Weights of a small GPT-style language model, trained from scratch on English Wikipedia: vocabulary 8192, attention and MLP in parallel.
Each number is 128 + 24 x the weight over its row's rms, rounded and kept within 0 to 255. Layers, rows and columns count from 0. Numbers have three digits each. The size before them is the row's rms in percent of the matrix's.

# layer 5 MLP up, 2688x448, rms 0.0844, rows 759-808, columns 256-319
103:159124111140172108166178120084087098107153132126192154135141136087115113122125118114119106098110098140143133119123074112128100130171154134133131130144119113127131126169159160120094139121123139
087:121119091124163144139113121160120119143169134141116165138094126131115135132145087124099195133115162117113140154163123129087118144121087144111143087143075142096102141142185139142101120139113160
099:178123083152135149127143153113140101120140141123148094102122119155128104125122106112097085136130138105117186140153149111119114098153125121128151134135115117121139180144126128090152157123148108
103:111106117142183114108107125146092138123105149082115157146175106113131120172131155121082120129120135132109124106146135101125171123071142148124192112172161140094116124107124101098093123147118134
099:138124153093123118136118120149113156138151122140113064134122091118120139141116118099155132086177099148133092121110153154145113115138139131162138122124092129138130112133106052130124132146141147
097:138178148110092090160130114151100143143147100153160145173132090126123125083077123134104119108133105133174122092140153134147157148106126106138130100148128068147141160160127125112144161080139133
092:124178108129095120125129115153094150122121101146122184100090101107143118152138140095163135099172163127137148130091081134148117114155131098070127155137163180105122080125098105144127109106193110
090:104127123122122121104144116135116124096134139142134166146136128111120100134097137143131116138141149124137097125148119095141087169153091078141147145119127162084148117122143132158125139143108118
094:129147111165159131113135110154098114187163111137116143106076105122118115141104154143118163114097146117158144123114123138167142133118113136134113118107118123121097142111118175176095146143130120
095:117124146101144099115089111131102138106193131122103145148124078147077116139085146134121127143148154135129150139118115066082113096113157097154149096172164116125140129144137146093154106115121120
106:140126137112086128107114112175086126131147149103162150126143141143135123095119154154124131132100149140158157117092132152135088095143144092140109110152134109129133128140070122186137074092167135
098:119161135142145118176127110115146166131136140139118136119165122131157092133129109147151158096077134094135147159081111118108093159110150079130147138124131120119127139112105135136130140100148118
097:084153169132092145170124108162182137092085153086130065114114175138171136154124141158156093110134126114145119115116109116157153140157122120101141129120097164159159120113137114113101171126132097
096:111126117157132119129133138151191140118136118111114129118106172112090082142139161099153103140159150144122105132135136120113158138126173137090155096112131130136158121122127110114101106143149163
087:124080124146100103146150115081109133131147127082146147132109140131156152076132143153199130117114108132108124078122138129122132126108125124097124120150101131155160114151184137161135126124103096
101:155105089112118135133133136111114133128125125074122121133133173145173140144128091131116130148135151174123179080132155112094081133093124138106163150173111121102105117108149114147084141167106143
088:141123143128095136149122131144145072093107122140139143137095096126162106157149087149136148162158086084129155119117138129129143146110110126116141162142108092097169118147153129125083140106101103
094:125116096139134166096098147144147103143050129146151137142102116078130096153128099149137110120116154098087182160145140157128113117142094117150101121115098149126111128153141123110141167173151150
097:135134112113146135134125102140144120116131155112162089110110154122174152124150166153096147144126077118109065152131109152138084138111100147121102126134119125128129156131103137156125133091143155
100:068130124131126091148153132187128183094094102141122133148182160089154156159159106104141085142137098122093145147178099129159117117116133122108125119122092117153156116092142109163154144107125136
105:123105157121077152117145123152123140155088106119116142118125114124091119140122102146119126120037121090144140156130104087137166157141167116138116128123093115156160125124131155135185106160115117
112:114119144151129122146141134082065117084148127135155109137136112134093121134120110109148137135088134144114124139123130149149163114102152085093114167079164109157115070147123099129160134107132115
104:135104118121125149162093107139120138143083110149105141139107065119138138149153059128119127112163130133108098133107076125141132140130161120113105123104078176135136167123147110112120150122143141
106:143124120167106089168148121101134120131111116120110140159075155128145131119132095165093115136184129144110073106187157116107112103137140131131137103121118128153076112116161130113127092147096125
086:168107121153112145066143100108073134089165113131135134113137116133141093149131136168185089103092130127126140099127088115136135101145154181087164137116126185120093134192084114146100141119090137
100:111098113141178103153115102162130133076107084170151143142143127127119158131102096165151125133073171117099113155113127085092117153137151143140154104161083161131160113119126120145105135149121148
114:087152120128107128146167108119114138101128123170135129114147131135094121101115155108133143116101110133150131122147113113164108175128103148101135106071145129163173108130121166139123110137144109
087:100103131112081136134137129124118168154106088109141130125172112109110130091124124113102117137085129103151109174126103090156144095102172201115117103133159070158104102132082151104135130120098100
097:111133099107106137171188113185139129094076144162111110146130120130082132104158093112112137143109106144123105154133127150127090153119071107132121145140163099136127123105125138160114084107147123
097:103148113107111151132160132159123158125108125154080131136115123103180099088081144137102087145147091112124123139136118127112145122128141128092146112128118140099134082151100124130134098113141132
102:110105136077151118109105112092152161093136076117112169144110145093095131161112128139140100126167146119112116136121120124124098100131151130097077083129140128161143078130113124126107143163141144
108:099186135119134124165105101128136139082107115119141130149121136161114113164114075161129140143106121141091135122145094069138115112147129115132137124134146146136069134131173093126095101141120103
095:097147134091125125118103121126143129111127138158130103141134093141144114128146138115151122066149142136128130098130105126097110137128097127108131154126181135154156131152148108117143141139162079
104:123129115132144148078099169083113118108129116116110106128087113122143089117176158165137147118128161144123141127157140102112141128143149143157088135166136111112134177097138080128121116133098112
094:121146130145146102171121075158165118145136141147105131133154112100116112152125126153141081091138080117163135135150143092174112137121105109144059141117119126126144104096172155126116121146086131
097:122125171150117133084153145156166129139140119150154135137130134147116114092147113096118095153127122080063130138095139129131123094160123134131104133085139125115147140166130141133105144115119147
112:109124109163072136148136137133115123142086141102073136146116149125132133113102107125128125153090118160117150103155129120092127131112097179125144096152167134131124120132134143129117159161100135
098:100152083111060093126110136113127077126151142114137167131128121088136117106117133127051129114094122096158162141114140128121097102133111122153192090154171119203072119090158153170137137119130111
099:135121121147129104136119116097141116187128098154129171084144104173136131132122117156122156119122166146178138109154136151111136126098153127120129100109132108134137148098112120180133127103129183
088:129103087099147176127126092154106115138168124126115136129144160121140125098148152175170127113138135128151109090106089127167147182132116175135106096105099124163159158150125132142119145113095136
098:144141156135090090060146178150154123126170167131155160154129107154131148133090133136141143137131100080130183136135157148148159144132157139128111101153103105099136168190118166099097104161131109
100:145093120110164102109128103125118140144142133152125076081129122137120132138117108143077072122122097072144149147124129112102165130115135139124126094131141071110109128124116114174135143086127146
100:147143149109127139132159156098166131141166114125133141130137148131177148129135116128143112132114111160125136127092094127113167141161109157087137156109165111110137156125153146137101102105106142
086:067144085110091163148106137102149159124156155104100091117138119125109126165120119118162098139118129141118114082109112103145133154166118134088121111140120134090084060129147126114136121106113154
100:134132122129122161112147118131102115129154113127153114131112181137056123140115122154153126173151122106133116162149095128116066101168086165126133102125114129121122168162129177127113126143112123
092:094108117078132159125137109120132104147107113117134130140086139123154146110119105161081150087154123158092132142125139104096089152155138130130131083105145080089098127152146107105118140125136162
094:151122138122113123151205120133139125139110104156094109109143127105122138090147141099142132138096119093110158125125139148130161138089112099111143123146164120164140117113133130089084068119116144
101:113114159133183121158116142188112102154121135152123101142099148125135132120081142133161110153159075166077112109185184126150128127102151135124128111166141164129110132155118083182119098125129097
105:108164148124092071174149129114119166136160116131146107117148101138095126153127150133094115116114086145091099128162111119116163146135115146096141067121124112121112093121114167108115128121110101
097:091134118118141105079109101124130108141104104092148146116136134150169115126076116144116153154134144123140101141117093143121150111152173158188137149106129133108127080190105131160148112127114184
# layer 5 MLP down (transposed), 2688x448, rms 0.0842, rows 759-808, columns 256-319
100:159144138109109145119129113129112113175138092117085178135132104118146157157111142139126143132143122131098106134133105126097154123114116077135099147087146146081170144133087096077122100133112102
104:115133114114120111115112091161126093094126121098124133083152135164156157107124128098108098165129174136156114141147160140090140139138098188123132092111158136142140136121128104128113150141112129
105:117109105099137113205082122147128116115139157154115144127105142123118169142124149134169125132116112127087145122091135094139128122119153139115162185148154165105090148095120177147103150098143139
100:123131141148089130137123169111124114096064136115095128104157128153117125145120191173163145103181133123138113165141177136170101144142145117130101166114085117110121127110132110115149107132173111
109:150111122167123136124144133181136131106167141122128099105152158155141134160105114084137096072143123178104108119140151120116095168166149151143115131142090116107119128136145140100098126159119093
095:183162128102159148102127125073173130134107151136133122108125136093121132196153119140151133117145118126125134178112126123152125101168147192136151136105137167109098108134109164140131133151105134
093:128153118124118138143114111091123124144113129143144147157121145135133156138124189180100108176095110091110163143116157142140171144093121147126106103167100110187096151107145136133125127154100122
094:135139146121133129129165106093158114160112140108115134194139084108145131100150144126148107095120145138131111131113159108129105130137161148094120129137191149101122094134149151106130127124135125
103:119159163115085087129096114057130159121131122123144125103190145122116124155063138108166093128144142132136162168138143118103096129136109132157103125145141066138139126164137112128127126098130179
097:178086108094078121149154126146112146149092105104172166124109133128188142131120121107134127101103131124118095145099160180118144135144136154116111151111167140135138128093156140141094144139113148
099:138136163112133116182115157109127159134153126162132096151128133108124177119099097137106106131105141123108126150137139119130170183134094143109169122101144108156123142112133116106130178188101123
108:138124119130109139120114129132139123146138111118158145089142147150088138174176146117158105158145113128166101162159151112113160112138108163133095102121140142119187102151112125120097168133133117
109:162141097082134116145098109108100139145165103151136161122116134097121141124139109114133171151117136124087168150114168116105124086125137163185156124071160132074104160148116114121108142158101092
103:172135131118134157105118087141095128125129129134133171147146085147142140124150092153121113139138116126107134184103151118141106087117172106122130135164190146163148105166144142083188098150137132
108:131098138131108161102113167140129095140130153158188093120181122123125161123120127145106131140131131158132143169141122139081118147142136115149076115135131142115105110116126143124127120122146111
090:081116165146123109153117114153141130141109138150079113145081138138091112100121113137109134116133097117139115149110131146149155146118118155111138076102151143149151104116130161133141085060114100
097:093111124121153138150127173110099171086162121101158121142143157108111143118137116118138160132131116133117140127131131151105120090158122066131142144121091123114075150113158088131160138146180131
098:128116134105029127138133116092136158125109140114111127146152138139128114088142123115158138126174125167130135122146142108174126135128092174145138177110182137138122145132111110100137148125078125
096:118116111122162107083129096138160122122124101138123135105114133128158107089105114115120136118103121120125116126111183110120121119117161114161166109139123149132122130111156119112087107110111104
100:177124130146136156111095096120136101126127136163119117176112134143107168142106144176161165102098141140096136090134152130135109173131132140127126132112166127105174125148102143122106165124134093
106:147163102161118131174143168148178105171155140095100103168108106140162109091113135109131089150124156136086112132103135152123116139138085142111133081138085163142097152146141125141100115149132099
089:136107124101145100150098072172134139163121112124127121119132135141120132108122150129143168116164119120128113102164124103103110134128131151151109085155115139104072164106183119126113136136131125
107:167130120125163156114155160131161100167117131145094107172162154113135113119124164092143143169131139142125128134175134114156132134142126108117139117133097143133127107142125113129136076102137147
095:108138150078168182071099127135131147164113149123133072130163134115115112132139118109113139135101123074163148103117110109110132140131108112136141143148124131111132132126126166143115139137149136
090:130189099118145134152128146156138128141146126113151147119118116120155125091132152110120148105117117153119159092116147117133130112155140083163108154123147141129139126117123132122183091133169130
103:119131189186136087104118148135133126068131115128092147110125110148122118180144134108127153141139193109172096107101122142143140146130098133113107127137156129102107103152137099093122173132074130
104:127113133113104101136147113151125127130142134104108126147114102056124133117141118134104099159101169135140100149160144154100160113130093120104148146128086140093128145124152149118120128083125142
097:138172174153106160169134150130179123098142145132066115130145132125151128163164107138130134139152076109100112080136101155116126171130105094092136102110102143086102101111131148124140103130112116
098:156140114097157116109105108149126114158153162094139140137127137156143145147144167109161115130139162141106169114111149095110142138143131088104092114146111130102123135140122079093121155155132115
105:118153136142158148145151090059135180158127126118170172082148132106115113142088147087143113123125119105101139084154131101129167092145142102149123102117113103087149163127123178120084161118093131
102:109161159119114169156112148191133077131120145132163191100144113141170138133182144124130164074129144117117147102147145095125135134130178127129130131124115179112120179109113122111154113162125140
099:124122135129124150082172157146131140132120129115084123097093123140169130116135146100126076117163124165107148129077122162067152130138102132161136141096134111102177109125144151128115137130109083
096:149142108123123124123129125133116133121124109118152128140132163092113133115141146136077111115141106105132152119135099160131120120158152097119155138166119158109125151129121152172146115177107144
090:139148121131100129143163121176142138164117122125124140099175138127134152088090119083149133154126145126142109125113118142149119117120100134121164145103110132156158101197134182150148123099161159
095:119147149122102142093151172115112152136118113111173112166124161161110139139126135117106163116157128153149120121105127142132151163115139155116188123141150123131112159132050096138156132100151090
092:132163122106124113099105135135084125107187126137156119146108074136149092139105174134145100096122133151127147123155145124152139137070140155105139162136120170151156103093155106134148107148148115
102:146128170115148110110132112138159121134146132115164131131129128113086153132155121131126114098182156084123140146100103128152146141136146098125137127109064095147137144140116100151158067114159135
101:131129162110098136108108142097107114077142091099155130137126114083138130119098143116119135125129116087132153163137129111076098118159155122174148156126114144086130097184129140080166111147160132
096:104173126086122140116112153112134132135150154107109086084095144125112138138121128112129106127162092130101141172104141098147161104147150150148124128128132132142122123131150143084125107105150092
103:159104129096161140097172108106125142132159124147062143120099082105119084135146112152143126107134126162131145138088107135137131160173126143149124139139145103102091113167096206123105141131134097
094:124110131154146157161116091146122138167105101105158134110096200103117130151162127128075142106133104184081120133118111124107142084093082131161133152136111135136116113140143034164168122136129121
102:086134147138096184133117183116143124114156156129122206091130103114144115127139149128177152132091152120146114101127152140128119119143112153112121170129156130123160127160152123108109138172120156
104:115104133141087147108129118146126136144131146152139149109129132098121099129144111128113096146138118150131101179171148151092141108143094131138179106129121130155119124140110109114137155126151109
099:107139102200099105117096122121120153113116150147117187131179132146121140130110115140117126111082094152151105129153129197128124137104167162161138129115133088132078123110136134115134175168168158
092:095146072140146121078114100124114144144136128159156151134135085124184122136110098089141126079133161129140106131180161161136133148155139105183111152128146158142114097106117112141101130190125158
093:142156134148138136168122123126163191144162167152111111120145119140098105171137141109126083137143117112153121123067145149141169139098144135115084164144071105175122184113149152096138097113126145
108:085153123097119108162128160138170167107161131132180119143095138127142138193129140128136121097155169140099138134136118150103153115135129121166127163140163153112153146186115109148133105123121109
099:112134119117060176158188135071154104103105196137130116127133166146129113140144112123111147064111161091180108134096100127132136128132160128117139156127161124120106104108125148129151120105150143
111:145171104129105101107143151126105104122134147167130126151147113126137104147112139130127141123079112122143150139114164113157148124094122127146115155111154141134123148145132131156143139122089134
098:153107120139110117134151128153109150125153134111114088101175138130118123124165115123137209107162135160126118100157138098083135141133118128095137158153131134152100149083133155125080103092128096